From a checkpoint of a small transformer trained on Wikipedia.
Architecture: untied embeddings, normalized queries and keys.
Training: a variant of Muon for these matrices, 129M tokens, 5606 steps.
Each number is 128 + 32 x the weight over its row's rms, rounded and kept within 0 to 255. Layers, rows and columns count from 0. Numbers have three digits each. The size before them is the row's rms in percent of the matrix's.

# layer 7 MLP down (transposed), 512x128, rms 0.0575, rows 296-402, columns 0-63
112:114085103133113110102139131128126095073178102117133146128073103167089143075153134103104108107105091147149102114139115151146114189172126098082090149108115103178147196107121073102089106095144135
037:149074081127112164112150125094124165128097101169135128154117104145106163131138151101124103055156127101093099115181085137177132181111110179176113126112133153099124108117153095109104147088118144
115:134181068154106134123135106139184115153134071157072112095148155125167122150100105152114113091109145133072117095113142095121143082130182112158106179130185125145162173153105185090080228111165126
099:084099088202126133117150144126123147050137120166122123154134145127109106165082108113140131136115163174110154044137058100202107155212097105142109156136126167140108163123135167113110142099098137
087:168182146195183106087176108168184120181169093156160143000070117127178086115134109125126112115092134103162070160142135138116096109135134097148163125123092092156118089107077128114093126144143074
115:105128103186093172116114168155145175087130173110172157158048089093111180181159113118163105110122172096171123163154155120138131084156098130109136128096155152161155122132102101085111181079116122
107:128151079118059093123137089154075136139096094059132095145118088076156168147132161111115136031120110126107153155132144140095152140082145120166110080117122188125087146126119166085156137124114134
109:123145082131119087117164150077095091115149071116162142148066134116164178094114155152078108125061107147155172131129089088141149124137162120131134128160156139115113117097120162073163173130181094
096:062127123133179103112164114161138142133095105139159114093127117169118098173116174129118131069158128125138113068082100168176162172142132091119052133173126154128163140141070148160116177077132112
104:098051112092101163128128122129131112144114130133196076135099107131089096093083101088134046134101070118116074161116138085169146120075119132143162164151181134081116100126114127083147170142122164
030:179098065143129143069172152167159180173133153149151096089148125116045173120105091075159128138178076153165121122092125134108131124146149061101129093108155142129083111141120144109083069159128122
104:118101122075145138134133141062131148106117099114117151137118149103101167135143102143120097090088162114163143165101121071145094201117125189147122179135105127166066190144165145163067158119118085
116:140096087157185117199084138104136140080167139124106055116116135180104137143157099106126103139154098125111128057110100133162157151149087080167129071131133103108163146126197133054103139090109095
021:115141127107107159071136119080152143117159064083117152105126109079181174106093136109102108109102130122154161114099136115148202074094188149144126144161203144103107075142110139103105177138160092
113:136141141111134100123134120082085106131122072143125125144143173138170127215121102203115152104132124139138073157156123154139093176049156087068124121121163108103084077100137105135141156164065112
050:134131088138121195121103064109092133116149132158122154135149175123171170132111177096099098088131122141077097166115093162172156129110126130143044117163167169086130212110102134130143134164069137
105:134133026148092146210126126124129152190150090153168135183134123145151137157149125108088143125085104126135162087107155129149119124138117173111104138125144153144140113129135143124125172097117125
102:126141115140105126049116124139091100143111091095138233183122117203191126128118129129132120114110166149166114115180109185153086138133148155103123116152099132157180185118118167122162145118050112
114:088115142096126105137138091145080085150143104174184100114155145134101156086119142148120186087158148152114147116123097139164148124138150209123136135162124086103207128134141132155093088209064114
106:116089129124142141117157139094100092173097169146061132167122108188155173136119093133147076115133096171140118116183094155083103108111048116146139136107150117141116164076132152102095157116151105
106:090117146091168122118196105120101106152127123143199110152138111126090080165189150099162138127138162153179109126095074149143109115149153143127120147162116077054120160120146125225085122114167129
111:144077049065108161146095168143144073142127146149124111123059159144080123180072110148155116150091069136176134158113084082103165135111103175100136122122064178165077096103143134145101106132076188
067:134108119099097101176179120085147140103146084143140131101173081125086135099136132079093157125158109156138077152117159142138117189090075165115164152159142147153081146143128173144102192125179136
097:169179145127070144168063139110123091071111126128133150204102127159157132146138135096140098117137162150158094146127130128152169117102151106191099117166122155180193079135117123083151165139132060
115:109091072177103122127101111101129110085130119135140176139148112128155132078111207175091135161091079134121142143132128128125133111202135156167117090144170135101123126140121106115119078134123129
099:130101112135161110089113137120154151138088112097103111168121166161117070088143126110112113114124191058131127115170068153107121093144140114148078110132104122128129091118106052096138086141128092
106:063054116149143171080157101137144179092126112092170152121159083179109151161114163086110118101125129147201108127181094099161136109155095117090127118139149143194138136129120160111126092160124149
111:137150121122089142126150154103145170109143141084142082096137090133150145083093119041175134118127144113210145086140148095145098196174042183147115163204115127071132139135178122127112139144081136
111:091139115129137105134146185119116138155126097098134050118163117185163171121158160114159132141102105119103174066146080114114103099093117112117120190102153097123195107136175110135123166140103093
110:071160128119172091153152146142123080126125121121109110159089083125168059181185152191114194103153080103123127073121139131134153118117093093154141116121163117094123165156131122176161149097151176
093:175110112100201123145136109094118123134135179110097112056153189125110124121093130117145125105130088154191185147171142121117094118156117116110108115212118056095104159137129136113105195144108088
084:101135127132147114098137156170143073158148084071134101136160119149140120129079114151169151127126066111124103121165100095109191103109143143106105144109124130183132086057163152128097048125129103
122:084117141087088087119131169143127167086096116132137162111080167138153121092108092139120094114118136167090161152062089203080110117093105109154101101122065161108149106152129088128149168131147160
112:123108138145135105104120107099127122115119088118146154124101101153129131127088168122219079133179168062160159099224089087144117144104158160069116179140167099152121160128134119101109124127089153
024:135095065125118129118121164122107151147144117143138100151118201135127089146143108110120111075089120120086102147120112146101116125121161112118180139134141077060143186132095094139137165180139046
115:140100103192179109152043081126120093162171135143121071142091054162128145115085169086100116122068094097105139142180092114112150099100175093098062095112113141141118086099085150079106110167107105
117:118127169113094186161068123124163115074193108053130108116099174092169093119134179111086138155164103119124129128103109108183135146141105147103130163157142105145096141125168124093152161146133122
107:108138124184109157123080111132111130091121136121121139108161069105116141125151144089155128151131108164121148155104135150181112183130146169076109135140097147108144110071131120110172091172093052
112:199154097120128193178047119126117103136133167156153109094117171137147128135137101121106057121147093120106159159175098166172114111158141078112104086142064158140139120130092142147141082100137183
119:119150144160154104131148094102091047105166196093184133104067099135108134082178118140109079132154143150124127143081155127148136093144123131121212106135149123066058108099148130106141108115145136
121:121112090127143097116146161068125147086082121147065144101101092107128156127122180177053118079107126108178135122178135128125118185116136141116111145146117139181136094132112147193116170088118183
120:160131146126129096120103130083093104087049138048086110080161151091070130148140095175109097094138073058128126090101122121124140146137115155114148182120158120129103111141136131165112105129167125
097:070072114148072093092192183116095097154160130103140108158160136205151127142121090121143123160146135163084161111085069154139060114158079175132151149095138105081128179140080121084146177133102125
111:099141155128148144134111125135107066138150124168116097153147074130155130174071176126087078168142095122142159082155125182211113150145115149100110130172127147158149140177114099120108174150102083
113:141146094138155102120083117148154151140153074152151107141112117194140121170104145122133153134060126107140167071148126155122145156105119143101116136169124169163132075135151152154138136129160116
034:171127151105081148138146130174136110165162150169169056110168077156093134146153083113122105087156168155114192136116115132102127182107129099107107102115115131140126178072148118144115102065105139
034:181136108086140169139083149184144090140123202151086132180144003136187128137145085126100113085122120119102098137132132138123169104134117127127165194100162146146083064117172155124130132111125070
105:125129091155195102121093076120105107143161160108066158154121123144120100137122145116127130124104111140165100143142119172139103083159129149105129122147096165146133103067182145184118111091151126
105:139102159141120085152105078118130123148113071130131100177127135060146093160105115103117118161097061153116137145119019105120109189123201148187112137097134108169107160137143058130120095160093160
111:093114104153105075149098069134177100144161126111053082175118094171157135166157121169127157119125082114087083135086127089089190158153199088124136110053170129109102187144137168166162124141100144
104:137119099141131108140129120149083126143073115189117112158147123079103135137134132056137096095126142095142142089180120190101099090075102085073116111144106136123131109131116158175116167086144145
113:171129098142160114087203039103130114151083135164163149132090119113172085147108175095137133059131112101171119172017150043161075153116113109161159135099084168120127101081132160105134109139138144
101:132131144142127073133120197082103161086118085137138088141135146149177181198044166150071112160093157107105212080127141152167145151159080087078137165185123130131173121083164139076160137148133108
044:105112125140116085106145137106180091118122118173133069135063163206188104159066135158114091152135127120075097058111114147165144148137179110130135146096104139118171132081105094134096156137164113
101:090145143132085146090113117112148116055149151221151060104115122110192119158199174122117091181085139121068134101167145077158088130072127111126118119162165114159167138112120211144086175086146129
108:130120113169128089091106113156115118132170062158106167123105108110118105134146195117108149115084118173113128128095115129111189124161122150006176098126081127111187129114141096125110152165201136
097:101085118138142120217147055105107090101138102140135084167141119088097127095165169107093132111142128154063103136185106141136145095133092169140067155162117054179141169179203113104170073170124161
107:153113120170080087198118160137093128151107105119166088106185157146159104131124090114109151105089128114124132118142166088116100159077108144116126115133092122135146084174160156164074148136097106
113:090176106132099136176083157137122098099122145125084125100155103128063168104123083149121132127124115118089100109126087154166184089125104097128078125165129075139130133104104130150168077132160110
045:094068157120155121092134129139105171093091150147117116155128158191171113127147121068150201105169140119092161133161128130161168099152094135121146148128084044167140166119141185138136148119079123
025:180132117093174117142143112135131150120192140108084132112101145099176170123123153125126128083119091106139169193140117051117081212152134098106076124160101092160138157074095101161111185122232065
101:159121133180095140147124134132142064124156091176138161156179102183121156133114124099151144113166146126143124090195140182091096107212116107120074125169124154141110162116147060104074166084103161
026:135140109150196176125059141148099136149126141088163149153048154129112058114111080122094146120139121165130188106045098123066113095188168120121175094139140118117145137139109139114109088122142072
052:165168114114118104128126039113045184085171151168162124189157090138155148168059110125145109179148126134103176137162143100104199161160090143064133166142160114092073140084128115089123164136147152
099:055125067165169113128125108120076114155171126128074150199140074160147141141080160110115136100116086185161159038118120135108127165066068109207069087123080146141123115143109123081103090109139110
099:141044134149096115071174130132126121137085114179115090113148127113111110157105157137107135118123103145103117104115122167123148126160124122100104143085137163095108118147156187074098106138045105
114:118126098140118103158128168136092165150164094135155129164133138144117120063169071051108136162193089130150116123127133157161119055112135091106134177175170110124141047112186134144124155148093095
106:111134106134049143149079113156146132109073120087177042190117137127131181094141151094133141109133133128134200158143106163122059147119130150088162057121121166129120114139141168138135138065119119
026:171168110121158112087082076164124152138116142117107122140094138167078140091153158087158055151129059158088098106127133185153194169159088126143123147082178134110131094170124161138095213083120113
026:164115110063088148076106087149136082112152121110147061215097105156162048138145113156113106088150145085074169135088090088140145127162103107074166177097084104139139158077169107181133046129215116
112:095137125134094119149153108108203115139158144121109056078112136145121083138145108102083103134165100169100111058164134191098168177133082180100138160144113141142136139111121135120133097113167141
120:120108116103144117151166118110131149116153073136188108098177091152135101192126138072137113153077125152105164116140144099157084181127123199133157094125183153108124098084183137123118084175110051
104:157150064160093172123143089110143152127096134201152083150125195160106133162099131112080114121143127162108121157111152117163142116136111090117137189133151219146116105114105095081157097070126159
099:178112078144133142069176113163122124157118098061087122168163148165063130136094149144106122048089078115126130105160123146074119077164125094125122163105148140079102120130162140093121069049078156
112:113126185121158107087177139141130142157117163175099083097087152153126120086134163092190161160135152152136159141155116101118125126155123114177161135142171162148153119160148072116086173117114088
022:147119134118169114167114089051147086152191093116140110171137101141121143223062128099090071146152151097133147098104116099187163139170111134166138120134129126154152192132101123158151111163046212
112:165174152150101122100120072129103042119178130176085119182170097177157159110175078179123146144118092082147108098110119119124115098081102156150169178085153047105128134126087100166161121172115119
026:165113188159093173145078151157091084129170079154104122143160077155169148151058138088131102146087173157123100126139160148113136072146069076119208111119149083128111119097160185099163158139142100
105:079142088156161165077124193132158150076118159096125103149162122102107125100104177061081126094103155105141150103094213094155129145161109123083116122114099100143139104165140127169176104139139113
114:088108138166195184103146107141091139110101148146106110100144155122156115073122162088129100080113111125080143104095164149190125087198135175123132125109152094129165100064104142125108071144120096
032:095070135139177147138146131069137100102195132081104086130099153088148190118114148106148118168097109111133139149116150118133166173158159140138134133085125154080130081166151136090238118109085163
104:070107099127114067123180149076150142114157079125162138127117122157110097103104111086160124163150153136157146083125228130181095113131149122128149168139102179148115092136124158118113159173067160
104:136120131164113134193100069121112173141166153203129126060138166124120097175153141180157129091145160154132125057099154116135116117112108077166177120151060096118127102160155137108088163130098069
112:131134113103075124133128140151158086070137041166126077180150130137127135124182143160153080093157109142079113101089127182157094116127166188159102096124114142079170083183136123112174159164081154
052:126097115089112077076098134094092081166141121130109123105171162159104088078143137130175079091106151143068123114081118137136163126176052096181190119145168093143104146113065127172040165103177130
108:139110110087183142104100070089062098143110128171120128164190143160121159164141103114101083144151156100076142166130092158110078082187131094090118085125165088163128096089145119164115108151076121
112:093107108051156160058114152102104126087114126102155123171118130065111169145079149156125154131171094168158090137165139171158116129144110122111189127162107193075146165157129144160105102117104118
030:162144134087151135167115170063089116111109122127114157172110107188190217121112127074047126134103155082161103091176133134140109115047120130094144091110091168131111139122179156137101186179108125
083:125149133140132090099123134144139106148109182150165133150160157134131126152101125079147111142102159091089149104208176104143131194152125150136149186167147097151084131108161176135133127160152132
102:099103075145122210105094124063137107135164154145031183122154136132104100176134142143153115052120154125136121152177101171117114100146148176132135159125151145091111103130156150180151138142155068
116:100139133093134117120153159189117150059122111182150113137089080134066115116095123075113078120110124064103208094122123077163157132138083151069146136108187167112164186143107104123100098144111116
116:107102128137170126113139128118125047145092065096161104130154130131107075178068148141147118127127135118112102153126147168114082118120190163125163109124075114094103156147128144094108145058132143
111:120125102133124128134044118151074064039171107127085120152104187133143153136104159127131086115150018167140139108096136126150135115147138048212073142134134114085107135081118069138154136115096097
073:079032152126193092090085138169076080133136064137103179131086173164137120088168158124176149077101174134111133088156124066168154117169089147153140092176142146143136106168143143160163131069123127
110:117126106108159142111159142175138131144111135120110122113139073116154162142126107115119134131092143145162167084173131137115170158125066145194097171200114153136118169122176075162119122106114125
109:135146124083148133086156125096128086136120123103078162150149145135074151123111135090095101108173134155159130088129086101186108110051165105135109155185177084125104179137081163037084151140105135
115:146151096149078095164129110204118102110188115119115088127204140176159157111153175117124152156146143152174163072163163117114139096181164144150171068126148105113113126116140097098146120163163056
112:128142179146126146104178138109113094083146129189187164120124102165125114156082093122123077136098137127133126067096101153135123155118167155112126144131135185117145087111106143109115132126155123
106:086174135107065112132157128120141120184094064167134100167137157143175149138082137110063126100142095133101130075119155147125085137139066124075111203136142105134086112152062085152142108138094115
104:143090143121084168123160102117098112117194121142151169121115120128181156128135141106091240076130138117179119066095137094093139141097088176076157141168176095149158087146052109163091131113128118
026:138114072137105107113095090126122144118082181138113138138049121136112115131204125124162127137130107068147119211172137117113187133122098097103159166157151081128084108134137107117096085121098120
108:116112116118177156112079144164045101188119134095150146161167163118136071148144161151119121094074165111172161120114110145109102142094116092113179085130128101134078173118130175114178140126075166
099:087117100114130108176170082146113163110086093092158193183134142146140100098173059129138098130134108086176146172140169073131096111137137116161092101084153123165110154150181132086103163114181132
106:152148167129156145101158159104149093117066078117114160120076071145160079137143159101077147163155170113097108196200143158166165101141133116148071138138118142112142108164150120133150111102122122
105:168162125141132068161148120059097192066101121089152121144148146135168085165120163133133215138082065151157127110137083115143095136178149144062112057119124092176110134132137118126107131105131125
114:107173141092173095138144111107140107154159145177195155137107134114105115079162115170086100146146132130088164119049130177144142144125127107062142125099178124119142042134071142092136130100150157
028:086082117105034090120109155114131139068127139153119128131144146150131144119142152114119116101149148144146087143167144167022110159136128143101071130127167140158193078182112170089138101193162159
# layer 7 MLP up, 512x128, rms 0.226, rows 297-403, columns 0-63
019:131106166151121140164120119160137104121108144148099158136135100110099111138147151190139178151125138140088173201102137071107166113134168077110205108098103119105067150076184151143178156193159170
135:101118115114133102208178129155110103099190142119121078206158170114121140168087148127116180173095102086206128138091155122110130107107151138098176096152147080134107091119128090132121112140127085
096:080081147140092077231110161143136114070092143121148150127094173094113119127180132121117162126147129154104133125136105082152128135103114129123070162173093112106086150143111144081120152133158164
092:178094153139135123117140092145155116132124152168133084118084160147131085149077133076090082127131126132100048134134066087088138138120121083142130117134170154129108176173133156094112165174190117
105:169076125113144124134159138109146108102173212117132142157133181122056077154124130147149123186100119115134169094108176146139149120171090099100117130143141176109074131081138100148164095175141135
115:126148170108121187128091157098095152102101140097171213163163063118119114098123111114161164148160139135096109128092133143136083101110120075129079128112124071106138055095121148152112157139096098
113:185183170149104133156098138120127140148124067141131107117170117145120147132071111107178131152129137113128084091079126118121096177104088091169101160098117117176172140123171121116158141153118126
101:118137111145052097163160094143136118057128126103123117159161145180062120159135155113157115135113134206081135206132157077145095133102106161116147111081110155127107173158147144146049127165161176
100:156227130103123138174067102202143134145061089168143163156123190131150117158116128107138174147132184165111148143107096104176070205153103153083099074080100118140115110163132106106149097117117127
019:108132165099174103176126093140141092114075176122108103095176100064087082125146061139168157123159160119128116166135121088142099121088108145157104086088066123147155091067152097100137162162128174
106:143088136202143147112154108135134142117115129118106156151136147104165129108150079122135115123227140136128157153147158113144120148138096050177138104115104168111137183180178191157140121156119186
111:200071169127170140127048121126106113123152132141114104106147114148084151151157037161146081118143161116130156164144143168054091149126150071133104130134197154112102132220159152106156110163125105
014:124131190143124154160145110144157104085111136151095193120097093120126113130139101171151180191121128123126093167125157126138101114085087096114184038165085143087104119106159103100129129154072161
108:174097115146137158142146096192165117142121139154122136063168151112096127149123108153051199146085159145060176115163164091178135150109152135140234118100114141145113138143137102206081183152162134
028:136060141107081151172185131136196169098154171162103119112118101090108134141137142182104165164108107076095126166068156088135111107122141134171170160102139128125074086125148133120176126177153160
108:133077145120155089146196137122154117088123175113175132097079153104097116145107132176097123092109103149152061148101145149126100115124128137172147165111109128092107132132116073148148068101083151
105:104067074150141111144178132151156175109102131100159107109129123146132134122090059157135226145117121095181079115135116138161167100098149050203088106146160188114123129104107108101140109157135162
120:129140158089143195146135155082177113134104142171101126132140073148146172192150166172131126091121121078106115135098107106136170104119147115102107136118107175119155042103125148147230101168115180
110:166132117129155178113146092173102122068191119141131176128169100082081125083101146162117129120126096110094170178097145133132082070094188136123213096132032159169098160110070093092167130112136145
111:123154137171103189175073102201139117170117113144108130120107093132110143182119126140149133098149100181056152169105120080141164157137149097146140134143150161151203204150107141166095141170148190
107:145155095163094088119092136167112086106114099135077141130148143079186105057138158127106149126086127146153139108154149165147073099062140106125174116118128116094108154126125111131109175184190129
069:147119159110194080122123106128148134129071144100118140120088138130118105128092099136113083118106174088128133133095066165212092132054126103117172122079155157109120111139140103149070130153069109
092:172129138182106108171077086135180143103105137140088125127080137128187160188116143175126158130101180135108165153205060093159149148118156120111153176129106121105145155182126200122134104136133081
122:086087168150133116139142162159131117203139130150152149113096121139158107124158087152151132155066131126132150112113117082129139159155170069104179087096124131117077150094145171113163137070079176
102:120113097089116178089197099132136141154097156096131134166149096128088117081161099141138126097120107083105075128124117130143088115088118151155114118094133139112174117151121132171133143149113135
103:109147128150132190109120138147131085134062133117162163106142123099112119107198138129169064108133095088110107142201141142141124112117178151144095091087095098131145155103128098159146157231101156
113:167198141155167128122103172121114135073126173187145127146171114147105117117172136152128162131086141117191134139128130083167035106137124136193131122132108169102155133129125158130079084161074146
110:132104174169112141120129107179054156103107094172117113124119131111131099085129111147185144149126131141153102079122136144140113140107095114071089104146085065147117079111119192070252128135101100
112:175107176188104127083079133093111147097128138092139150150105136147060102141108095130142126105168146177144115136134145116105098166139159145185159174191140163118171113131193166085171133160137139
087:109157167068114148184093079140167167127117166127107041150086124109157093098108101171055147087072140149116054145104091129098161122164113137126185127144105146160189177105135139098099126129137139
072:145179199133130138094111166127111156150054132085220129174146103158081116147157126124147136166104153098103048160081094104190087127094148122144131165107094112141169170103192176172083177069084125
119:035081134141129138207123125125115094148110127082108125129125102058124145193191194169126142136150196123099125163132116166129190107133101091134184094102065131109139176093128141133102089136161115
113:147136148131130094144085142138137124169121123190050138181178097137165125136129136158139142130143136117173126165063125148089079124102110169044136134138138098148159121155058142127110071111141125
015:133132139131113114181114051151165094155093170148129166117155112114076112090143118182123177139086175116151118200116146122137153144095122118080169063080107113100101094114133108129148079168084213
122:167124095128126157147150130148097145107159112142115140141085108128088135174140191126138165139064120144135120159133142119046079167144137148117163137142165129068043141149137115164166100151164190
118:063149119094060114149177130106090142155130132130096154079151092117134127194126170132108119185121127086119145109101093056101074113123148141150145103106118161135130115120142148166059099172091102
113:125114145112099128107105142146176120161185123096145155107139072113073145186094143173123120085174094085114096082111097090213135121118157159171106085085174124130097099088156095127116127119150092
112:110119125113121114090126118168170124205085166081128177087121109107118115123140074145161144142136117169160142120077165101128109173102141161081108144097082158107079123126126149103178179157091119
120:108109115099081113173167134096150093163076109130107116128169141144128057195174132147148128158136178113094108141115152099138099137147091125151143122168095150111130165101134100140094118142135110
120:167150169136149091132121133157142104109141127069109171163169106140122072090094098179137215129160163089151086160116100157153132086119147071097120147156148121147116146120149073102104122093155098
122:141142151196117177128144142091188164094124149076106138141149086122127165120127166121119140135175148179099090173181099122127119116103234172122183108172140107154138097112136104178087087148126131
098:150120149122136105131156111212126148159201149101150111164126121125110185144070057137091114154085166103096136102072096137153092129140102113085118175067107117113108154111098182090123124199076133
113:157166156175111128112137118140096104135074071121137190134117179153177112113133108108151207184072143161176120153126088158126071107154182083109101184129144147077128139134087135116159113144104133
109:138084118103111153123097165110093110081152154133124184136175162105148039128097160130138041130147108114150123189010126152119087110161148157126147132120125094100109125122136110142133109119116148
021:066103176097141129131122108171167111142196166086144160087128129087108125115182168204134129180094149106137034225170161108092135144101157149143124083122106135118122104162112103139154094158161159
020:119138167161094132136128077143141124172111168139124119097180121080105133168157076236114218135146144095126138174100102123147117125064115124131124089081057132068133150106162138152137168196155165
108:179218116141133075136152097168119101155142153111187084172091176123147135168058111189168135105128117095048080121093122079136095122147122092111101148087112094132094141129106106111104148166097131
108:160041156123189068062150153156101128086164176089115186134161122165125106120117092169098136116146148109117150161142204120095162105122061082180153129169095093114126099135124148144130147093127147
112:172128065128135146096119129064071129066075186122194182134112151077179108113110119144141123118162153127149182175101078152146123145131153152086116140137082126125115056066125087157113142167133138
103:160098117154145098154146072165180110123103132113143057115103097130119116077063122104140111150128131115137090171101159112151141151104137149146158120141096114200080144182160067089160149111112119
117:076060148115126143159127169130109116151102160085110213107177129100130117145116150165079134143145180146143094043138156108064153130115162101123150109106127144101169171088130149096103156162137113
096:096111131105161129170193077091113136104164182127116091054150163093136157139132112114130130151150139119116107169106131084111104176093160123074083135112146159149097175153092135079136189227164136
040:144111189146110145100113093156096133136108094115189137098077158134098096126150191089175125112110142188098058133118067096093123150101150123150128104096117131126125148189110124112126149089139136
099:126120111134122189106165223105099176125150161202108126147125151127124154165125085170138150155113146124161112080045146151125097105130143122097080167166154141145182098159170146138158168162194095
118:084107154063166179088115160095111156180103156103155092185115160116125110137186033190126086086121143128111117095089189140149133087122107134151133122142121154154116187171143063147123170183111118
102:196107178161185165108053157160117093106085099082092149153139149134139101113110108088132146152079133105147221189156118068094111131127164119107135109118152112121117086140129143104133183174125126
106:165108124060109114123185116113149088159180125112168119132128127118148157087122165157103111120147114128184089137102096107118141135124147134131130125124139139154124082080173074146159131125158124
124:086130114125132194121158124124145053139176126123092122188164145101137137154126154143139061219145172103169126195103187118183123078187108104166096115100182175090066176149157104098115145157164144
029:102148159111098121172136118189156086109179148174096096125168112090091103162117112140130162120152081107122098213083106093148172111092131134112185055134131148129159121144128111134239123129135173
017:135131178167118146107103126143141090148128140132139171084107094141070148069176069135119149179155141091092055200162129111092133181129126125130184117125128100062094129128165142163195121140087146
094:156115120109163123134159145128117099141127077124169159130162072120160149145167150096120114152154152155148114135130056115093152103180156196086139153105121164111112146104145166192099120098177130
016:143052147089163109115128119195141112161162164102144181096080100129132166153175057196101192184123149172135125154077171137131099153069097073161189107032101109124118143084130115178138150096176175
026:135097169133139132118111166151183111148145157112125210093149177078091111156168153191117169168193135152160075159093091108127168134072135101185118127086134119131154143123176120135148069138115174
099:147118090128196191105110076141128076112095154124115125143087123108171134210182158094084155165087138101109101183166138141114112141129117127178149113138090150065120136164133148096178143159135160
100:092134147156115097113164094107114066112123107091192108166066165161174145087126069095199145156116135110208131123131138202134148122161162094102141167160109177083090141063119074161157132110168135
113:136092148122075095138087121136101067159102103142171099131104170119181143139156109110073127126223135138169124116149117098217053130096112096113168187143129097127129109174147082134092141127184199
115:184092150106092132113147156088152164092171128123097132104192130159153171142166107189169152120159141142135062148118104085111159111127189094105100158168117202081086142105157138064106114103168118
016:061104116127109125126135096125178067088137111152126135163097152127149170100155122241140166167144187135118055172075128085154107148123158121130172095085081136112151092107168109130087109132139149
017:174109141151061184146148091172131067092117152106166140052140145051123124119114107209139171184136116098105092196126117078093120120110144122149158126102093140130127094095151105106122142156105187
110:163145148182143119122099168192176156157136112098150172110110173120091114077164166163136142142153133156110097172142163162139176081081132113186096189162120102136104087134178170123102128103140116
122:117155123192122132141093103142100081110115139141161097136134061059100102192145113074102120155103094108123192183162165134137122132167120143189185130114090166048130182135095145129173119160156110
096:174110155135102165126150132062124159107185130158104150150152146160103184095094159150086145136109150153144169213113087115117129129141194139117126187154145182108136131154181133164131080133130128
094:131131167068206140120176123182140075131149115110102054105103152087159101181140144095087146097103073108135110133127197127139131096150123090132165195140142177090076113172146117107121140151197162
108:184077126175115085128072084104152139189144095108191148092123166125106128162123116179137145115186109157111134111116132126172075164089143171189150130147095150105154117119131101144133198124149130
016:172144168095097114172133130159124098101128151164192158123113129128142096143156118193100153157166139083150123227120101169100150150074164158106137103103145143105078098108159120083162107131131149
111:131141164126085072103141077140159203134126062137176130092119140169089137103149092115135148071163142112148133117137067097140128172087119103126140192128122154139120087134104119120080068110146121
018:140130164117144085123128117129139115136113147121105140099110062091069142137143090152150143168164105103102129155125133084127124137066115097163139118044110147078086140077161090188128176165176174
107:061105130159113145104121171169103095152151151108076093139105154111136161101124123147148097168130136106130105135111164078125122071067109128088129143095099118163148102225146113120124111135123161
107:121141097149141152117186124082148121170133138141134087146128093079154097145144181150022065111129176146116089175171099129134132125139149082156104166104169126132196130192148061153101105152156142
018:113110197128103130146172105169138073124118149136115132123146138083126152148167118255150135167103119128098120188104155091129148140121154095160174076121129128154174094116141102171098147121100151
104:169087169106086138105126151164065122142167116124145183076136148115053095160099128153122124120100090116125104124160103106071142134110142107183153143125141132109140205156104143115103123144103143
107:065122174121094108206123114100124111166128134130093148112082100078168113201136131137140153136135116143145189163117129094097069129098201133139070152140143153157067099162101119079134081188143154
115:134121091116118126135113113132134171061108108168078071163096089149107114095146157129106089126106115115114136133116108083167094075148149102160176151128108186077091118101114173153084131143164128
039:193150176171175156143134141164166133066131114089122202109137155133131093178091125078143097145122188130142113165156145099136110105148177126096150124129062115134100123132157181131208172164144168
113:117129128121153120093106034170206145153087125124095137129111153152213103217168071126130179107154135168136101133095135133128131131116118103084120163138069167115104134189157177166119147170164063
114:067093114141110166131079072178098185160110159121086137115112113100107118117178154134063142138141114096153128104122060072102065202090150116088163182049159137117094103138079128151082144152139173
020:121141180118132132093133091141163044182127148120078137149131179141089119169124063215155170130148144087106119189104107112130129113127135101173185068162079118105111088088132099105150090124102138
093:077099106117171185175206059117159171123124136128075123084126119103133101133177128111123179159132123110113134136086082153091104138131108148133162134125164149138118093084165116173115123149128112
100:077143163192129138103167087127107111166091139097170099096110096041155096145137098165159124149114110083153134071072138096152173117087128109140146100067105142168142196141117141085138153150147186
114:147121172172096134130116088153166155123088054115076122140099108137127138160144165166140135122114063151080176146106211140117164102104139090136099119149165130150161164176150100087192162152114176
120:182106120108139122094121109088183097136147136148176085153096134097060127091097141154149110043109143093096100161130134111192063098121154107179147202204120158103147152125099080144121097159144114
118:080071117049102133179144098112176112151103115099166128080085114122121170173144143113166098148149109146129114069099127123090101160160168103062175147124150135155189139108135194090150113214099115
073:094142057119103131150168102161123118130112091109110104149175134114091142139149102165116084174091038137137137206138141092143059051126180105147159100078158170085154147101136142113143121203130154
117:133143100136154177165117087127142084106103157112177167122114041078156140127129087135108120147091186164123126152149048102094141132125119113199062117139097128124112117152163111131135142103166192
111:141183145141122153136137151154106065136110110099131100086146118137156165216138131125112120145107171156186068138136115129124100166191134094063123138085076128122110153155081111114142128147114155
116:139124169156102140110081095152164095115069119079171148145137155123117099139106131100160146092120136166131113168111165169099138072081066055100076154123123090135150103112140126142168143142176165
105:213139165129142144075114177168160056168109151188160121091112156147127134122101123144127160133126137122092062098134154126134179070112133120144161123148145029113110119119127145133115126162126133
102:134106105130195150084111226118099075123177148087118196143130091133159039087097144149146170164103181124165142184176089131122172157170163116152111119108134169167150113032148115091107172144129114
110:115100146171119082142066118165180149113109084118090085114183165143142061120074163097092162147123128162105135167157081112129172080133160082162112164074122175106148182103176132108150127186111141
014:164117188188147182134137152113131139095143183149131137091145109104121141100138105176105181177132139106126121203089155128117102142090126157142118136140132110080164061109115082131144105206116152
118:126157107161112140142184064132169157190178124114114119091139111096138151137097102144107175135133145184104104148121093121113159115129106139139130140143174166063124090155126072132123128176144149
103:161166169163135130086122133112186123173133163133161131097102173109114139180132174171109178161141127156076144102124110155071188172120107158059091154190058174125141112084133139178145095153119138
103:098122162106141124152101114161141147127163179163142116117161153083126129134138074130176114115092064088137190084096120109078093172104098146130176067071139119168103141162112168098156182151145165
103:136101136189109171128080112163159107146153165181098183123086098121022202173178138179138099166196136122156079147123159084133127127075127101186105120135197152127142087138130126114112099139133141
115:127168110145200146205115182110118135145154136101133066126147136157096090165139063137122131110100077153140105212125186121121135064093116076139126077147142155082148146162103149101155065132115132
017:137121168096139121136189130167157093099129171113225149092114162091104076140167080199140179146102169106145058183116133120147128182131147118186162094138157140096133096079100134103120146157125144
111:101141108095165176109113096111139114128078189109131097173100066121195165138160170115085101104098137151168055168146100106130082120096138137096068126156104106116146092187124178198153170174116178